{"norm": "layernorm", "optimizer": "soap_variant", "beta1": 0.95, "seq_len": 256, "dataset": "wikipedia_en"}
Each number is 128 + 32 x the weight over its row's rms, rounded and kept within 0 to 255. Layers, rows and columns count from 0. The size above them is the row's rms in percent of the matrix's.

# layer 5 MLP down (transposed), 1024x256, rms 0.134, rows 447-459, columns 0-127
size [108  95 103 112  95  98  96  98  86 106 115  98  86]
[[ 73 159  68 178 211 140 147 166 147  98 123 141 130 167 158 116 166 146 140 132 108  83 193 133 106 138 133 135 160 147 129 175 161  93 146 206 105 167 130 135  81 122 154 151  89 135 104 126 107 145 176 100 160  96  47 156  73 143 133  87 127 151 139 142 144  77  43 105 161 111 143 132 124 114 136 143 139 130 124 112 121  96 142 137 124 117 109 122 108  97 148 155 176 255 126 151 113 132 124 156 187 146 136  60 138 172 121 173 132 162 117 155 106 149 111 159 150 121 109 132 142 138 196 110  87 130 120  67]
 [ 84 120 117 114 141 105 138 141 174 133  92  88 147 123  98 155 191 154 160 110 187 124 114 168  90 104 140 115 161 207 142 167 117 120 205 144 149 106 164 171 108 120 187 115  98  97  97 129 200 158  99 102 168 159 138  89 196 158  89 138 147 159 104 145 123 129 139 164  57 155  88 123 106 107 174 173 102 156 110 122 153 164 125 135 169 108 136 121 141 123 156 109  95  52 202 177 177 183 188 183  82 115 147  91 187 113 156 126 141  95 171 102 179  86 167  95 122 136 112 151 136 120 152 116  92 149 175 124]
 [101 152 139 120 112 131 175 144 151 106  94  95 181 133  95 137 138  72 148 120 134 130 118 144 123 152  73 173 146 121 175 122 125 167 107 156 226  99 143  75 152 151 129 108 103 124 153 197 109 188 114 139 192  94 104 105 147 132 116 190 146 132 103 126 148  76  93  94  99 128 150 105 102 117 119 105 167 157 114 110  98 129  75 129 217 159 108 110 142  85 108 125 179 149 131 141  76 143 100 143  86  94 202 138 141 122 115 153 113 110 209 122 121 134  98 146  93 116 145 139 178  76 140 124 142 194  87 123]
 [107 123 185 146 193  76 161 167 140  69 166 146 169  51  98  58 173 110  94 153 129 138 158 149  92 173 120 116  97 132 107 152 109  65 103 134 133 155 153 215 101 150 158 154 134 139 148  98 153 156 133 123  64 112 108  79  60 155 162  93  97 130 161  83 123 112 151 115 153 119  52  87  73  53 175 143 105 124 150 181 145 166 126  69 106 132 104 134 145 156 152 135 113  87  91 129 111 101 158 145 159 118 150 142 128 134 112 162 126 126 123 133 133 166 100 127 160 119 110 136 115 164 116 104 165 171 118 152]
 [139 131 119 117  95  52 129 122 168  87 151  74 126 113 151 110 132 210 114 142 129  70  99  89  73 156 152 123 103 163 146  96 204 108  79 102  93 170 138 107 139 120  82  77 156 134  95  94  98 144 141 145 101 121  77 184 125 136 111 119 145 145 189 168 122 118 127 137 131 119 103 155  91 153 113 122  78 146 165 136 115 114 115 184 180  58 109 115 125 195  93  86 126 137  88 104 157 114  95 130 126 148 174 168 148 131 137  75 123 154 151 132 133 104 133 106 121  64 121  75 122  98 109 114 137 131 127 126]
 [ 85 152 142  84 176  62 107 137 126 136 151 132 151 100 106 141 106  77 124 168 137 211 129  90 140 141  97 115 119  94  77 100 102 144 171  90 133 120 124 116 161  88 123 159 111  99 106 161 109 159 184 110 171 162  97 195 197 160 117 106  64 115  85 119  88 152 169 169  51 202  71 130 156 171 153 229 101  93 140 108 126 155  90 154 143 115  72 101 107 138 109 138 108 156 114 160 140 152 137 134 105 142 133 135  96  77 123  78 109 130 118 136 140 140 139 127 121 168 110 136 113 183 141 173 114  91 136  82]
 [128 173 138 169 179 165 125 170 108 168 138 110 176 165 124 117 153 226 130 185 150 115 127 146 135 142 121 128  83 162 142 112 157 176 197 128 140 161 112  91 121 132  66 187 110 109 151 137 168 117 116  82  63 179 110 154 125 128 127 159 155  57 160 148 125 172 100 106 102 204 109 161 149 101 142 130 111 128 150  66 132 121 151  78 123 130 149 158 130 189 123 165 125 117 141 137  96 130  93 131  83  54 113 164  95 134 105 127 185  83 148  99 104  67 116 105 181 146 168 105 158 122 118  94  90  84  99 161]
 [135 171 111  73 133 146 140 114 139 155 163 171  77 143 129 131 104 139  85 133  97 175 100 103 166 160 102 142 133 149 142  97 142 157 161 122 166 135 131 144  86  97 154 137 208  72 117  91 112  94 145 111  95 133 150 111 110 161 163  90 129 104  79 114 132 107 113 117  71  78 162 100 126 184  71 106 100  83  98 198 107 112 139 151 133 171 141 114  80 130 178 116  83 120 162  88 123 175  66 182 101 100 200 148 124 170  85 161 123 106 108 181 133 108 161 131 100 168  86 166 136 133 187  63 132  50 164 135]
 [167 154 138  94 135 131 154 121 123  67 126 147 134 151  75 118  51 128 162 140 119 120 146 164 213 163 109  81 151 101 128 133 141 130 122 145 128 134 127  97 133 126 116  89 165  69 151 140 128 132 129 118 148 154 122 134  87 139 109 169 102 122 106 170 122  71 109 171 138 150 104 134  48 111 159 200 156  85 141 152 143 151  84 169  85 143 171 107 149  96 114 111 180 127 150 121  90 145 152 165 102 148 106  74  98 164  81  87 126 108 129  96 149 155 146 143 106 149 145 101  97 152 142 116 229 143 144 151]
 [147  89 147 136  92 128 156 125  97 156 121 116 101  97 108 100 123  80 157 156  63 144  79 138 123 152 105  88 154 150  89 143 104 140 137 160 151 164 113 150 109 104 144 112  88 180 178 102 133 158 124 141 130 166 115 163 125 132 187 165 103 181 183 135  86  87 122 150 174 166 114 165 122 142  93  70 145  84 139 146 108 142 152 142 125 102 175 101 105 139 149 132 137  89 106 216 159  87 123 138 210 103  40 114 132 130  61 129 152 104 177 126 164 162  98 124 130 124 122 108 154  45 103 141 187 154 111 153]
 [130 147 103  81 178 182 145 152 179 105 105 145 156 180 176 206  92 154 189 131 129  95 147 173 141 127 104 106 163 133  86  96 157  83  27 122  82 127  95 116 132 166 109 145 173  79 159 107  97  92 111  92 163 185 136 106 119 108  59 139 164 118 141 117 167 131 147 146 144 152 109 122 100 126  90  85  84 135 172 107 115  66 111 131 119 124 110  58 178  52 123 108 133 148  84 121 130 144  71 128 174 160  92  89 113  56 147  98  90  88 141 173 149 155 136 188 124 127 107 110 140  78 122 213 121 131 156 108]
 [123 115 181 128 153  87 147  93 194 157 117  96 176 149 177 118 132 143 164 133 195 136  16 139 110  74  80  90  83 158  89  59 121 115 133 111 102  99 103 125  94 179 140  99 114 144  53 100 159 142 119  97 112 131 132 109 146 150 133 169 140  84 110 139 115 156 131  94 125  93 126 126  90 125 115 118 158 145 177 130  97 139  51 148 130 103 112 152 121  75 131 113 185 120  98 139 110 100 134  81 108  83 118 117 142 137 128  87 119 161  78 100 148 111  72 151 135 160 134 112 156 127 126 126 186 171 101 115]
 [145 130 172 155 168 117 108 183 189 136 161 163 122 142  90 165 154 119 107 138  90 135 170 102 111 147 141 102 140 150 158 148  74 176 142 141 102  84 149 129  70 121 134 134  90 113 145 131  78 100 163 152  80 125  98 141 176 114 121 118  67 144  59 104 133 151  81 106 178 135 158 104 148 135 127 105  93  96 124 167 149  95 132 147 114 137 126 106 128 174  78 174 162 141 117 142  98 119 101 115 190 119 186 109 130  35 140 168 189 156 118 178 126 106 165 156 148 109 148 127  95  85  50 135  87 118 138 150]]
# layer 5 MLP up, 1024x256, rms 0.157, rows 448-459, columns 0-127
size [101 102 100  95  96  99  99  86 104 112 102  94]
[[ 99 123 152 119  62 147 149 125 181 142  99 137  89 136 144 161 102 146 151 135 201 102 129 101 182 162 149 120  99 135 104 156 156 209 106 114 147 129 117 175 100 132 126 140 121 180 129  80  57 128 127 102  99 131 133 131 100 165 175 125 145 161 153  79 108 122 116 108 209  86 142  79 130 155 160 122 175  98 144  95  81  59 161 114 122 125  81 125 125  98 129 135 134 203 139 132  70 145 132 156 134 183 160 148 131  78  80 116 143 124 111 187 126 140 155 135 145 164 144 194 122  71 132 138 197 186 164 149]
 [ 65 133  99 179 153  66 177 129 122 119 126 102 129 135 132 116 154 140 115 169  94 124 113 120 102 149 125 115 130 162  94  71 157 137 127 159  97 122 123 168 135 156 205 173 142 116 164 142 150 141  98 187 117 139 186 110 159 103 180 128 130 137  76 110 129 124  93 100  70 191 148  74 133  60 131 168 144 153 123 142  86 148 118 182 133 148  83 172 168 162 117 158  80 110  98  93 116 121 142 149 117 125 145 122 107 142 104 138  92  53 134 156  75 119  97 138 103 141  57  90 155 113 108 108  84 106 126 135]
 [ 78 104 158 126 103 185 153 160 141 117 139  74 116 145 171 152 152 165 147 123 130 151 171 179 107 143 147 143  56 140  58 142  90 167 141 176 114 133 157 196 156 130 171 105  85 100  71 124 160 111 125 157  89 161 115 156 129 140 154 121 152 161  93  88 187 181 184 127 108 129  74  75 154  90 103  90 147 124 114 134 135 115 163 124 164 184 103 130 115 136 183  85 127 176 150 124 153 183 159 132 127  96 113 163  99 111 153  66 137 139 198 155 150 118 128 174 117  89 123 173 142 114 116 116 120 159 158  73]
 [138 132 122 145  92 141 150 170  94 171  89 169 138 154 180  85 124  94 130 124 104 116 182 122 124 135 128 201  53  85  94 170 105 140 177 184 121  67 167 121 134 169 144 159 126 111 203 132 153 121  81 126 123 173 136 104 101 135  76 136  96 115 128 112 131  62 211  84 145 175  71  93 117 144 146 117 166 203 161 147  93 120 143 131 156 145 138 111 159 109 166 117 114  67 114 132 170 134 140  88 111 113 159 152 139  98 138 138 108  99 186  98 169  72 106 141 169 111 107 131 126 130 159 124 124  78 123 108]
 [149 119 131 108  84 141 109  64 143 187 138  85  83  83  94 169 130 116 118 145 120 101 133 116 148 132 128 164  92 101  98  86 140 134 125  76 151 140 180  81 145 172 134 144 103 124 198  57 150 160 164 137  72  86 153 130  91 194  92 170 175 141 166 190 101 123  91 167 150 150 135 122 160 134 111 133  97 139 149 149 107 139 116  93  91 145 149 120 136 132 143 126 116 163  84 138 165 124 107 110 121 133  95 122 102  64 111 147 150 182 171 149 123 118  73  97 197 158  77 102 153 124 149 120 108 134 106 104]
 [102 128 126 109 161  90 124 133 132 150  99 120 186 156 169 156  55 173 106 180  89 128 128 167 145 186  90 107  86 112 160 152 136 111 119 113 125  47 131 149 156 110 152 149 113  72  83  73 154  92 161 102  82  93 169 129 129 132 176 121 123 125 103 111 120 115 128 139 142  47 159 175 140  95 134 121 110 106 115 150 143 141  81 104 141  97  79 135 139 156 115 129 121 132 178 122 154 152 129 122  78 118 145  90 126  72 131  71 144 207 175 225 145 147 165 121 120 159 192 111 163 137 156  78  83 155 110 144]
 [103  85 168 186 166  96 105 138 106 139 133  92  99 149 154 182 137 139 157  90 158 166  83 110 145 112 210 163 155 113 132 198 202 165 140 154 109 139 143 117 106 158  83 101 114 128  96 202 115 221 146 202  89 125  93 142 120 140 114  98 131 139 107 146 149 126  68 172  98 142 175 124 123  79 158 167 220 158 122 117 196 115 114 102 105 103  94 143 135  89  88 168 162 157  93 136 141  51 155 142 140 123 138 125 156 103 179 128 110 110 105  94 113 108 126 104 135 124 133 139 106 118 120 117 164 115 112 157]
 [102  75 105 143  83 167 194  99 182 160  95  92 136 134 174 192 120 133 141 153 145 144  97 100  82  95 104 106 141 164  98 126 166  99  82 108 109 129 109 110 114 131 181 134 159 102 134  78 139  96 134 119 128 145 104 147  80 175 121 120 144 141  77 108 157 146 126  99 110 125 149 116 139 132 147 125 140 121 145 195 167 129 120 136  62 112  88 142 123 104 126 151 126 171 151 157 125 105 208 130 153 114 171  97  84 103 149  71 107 137 130 101 109  99 129  50  67 149 129 162 128 139 108 140 136  88  65 145]
 [156 136  98 121 138 142 152 110 190 132  97 186 135 125 110 143 169 179 142 132 175 164 127 147 106 140  91 120 146 146 160 201 160 151 117 129  95 193 158 164 169 122 103 136 101  80  76 122 106 134 132 151  95 108  93 127 167 157 141 132 122  91 137 156 156 128 160 152  72 106  90 129 132 140 178 102 111 152 101 141 220 176 158  90 109 161 102 127 156 125 148 116 166 144 172 101 129 171 180 197 122 102 151 128  85 143 129 101 156 138 133 106 142 187 122  71 100 119 136  90 113 123 162 182 177 178 126  91]
 [138 195 155 144 183 133 121 131 109  81 105 175 103 157 104 125 141 129 172 105 163  68 149  61 104 135  64 184 132 107 252 140  84 112 161 175 128  89 151 161 140 106 128 112 197 142 134 129  95 128 152 107 184 131  81 169 143 108 152 134 132  82 105  63 149 134  93 128 101 154 148 170 115 117 142 152 122  28 127 136 126 139  88 132 145 124 135 127 170 144 121 142 129 107 128 133 110 140 128  97 141  72 157 136  91 113 124 130 199 196 127 168 125 163 118 140 143  86 126 132  71 181 148 141 104  86 170 152]
 [153  84 161  90  96 189 139  79 166  98 170 136 165 136 133 114 112 116  61 163 135 144 132  99  96 118  86 115 153  56 159 152 148 217 131 174 155 114 122 174 162 106 175 118 107 156 130 138 159 161 158 179 116 105 117 123 148 135 183 103 110 129 110 124  89 102 125 142 154 142 135  85 112 127 121 108 148 130 116 150  50  79 122 161 156 172 144 195  98 132 139 171 136 111  75 189 160 200  43 156 168 140 145 174 148 112  95 111 176 150 153 129 123 103  90 152 144 200 105 138 109 130 102 127 159 130  44 168]
 [102 134 124 130 115 185 136 111 130 121 111  50 158 187 131 106 111  87 158 101  97 122 119  97 168  93 152 131 117 129 100 100 138  96 109 106 146  92 189 107 120 107 141 130 179 168 169 158 134 163 115 127 178 164  88 130 114 194 108 140 215  71  92 155 133 173 162 157 149 110 143 149 129  68 113 118 163 149  95 120 151  98 120 117 137 110 132 126 131 147 163 162 171  76  81 130 176 145 147 119  99 195 150 110 155 156  83 167 152  90 116 108 179 178  90 171  83 159 115 108 134 145  95  97 113 125 186 176]]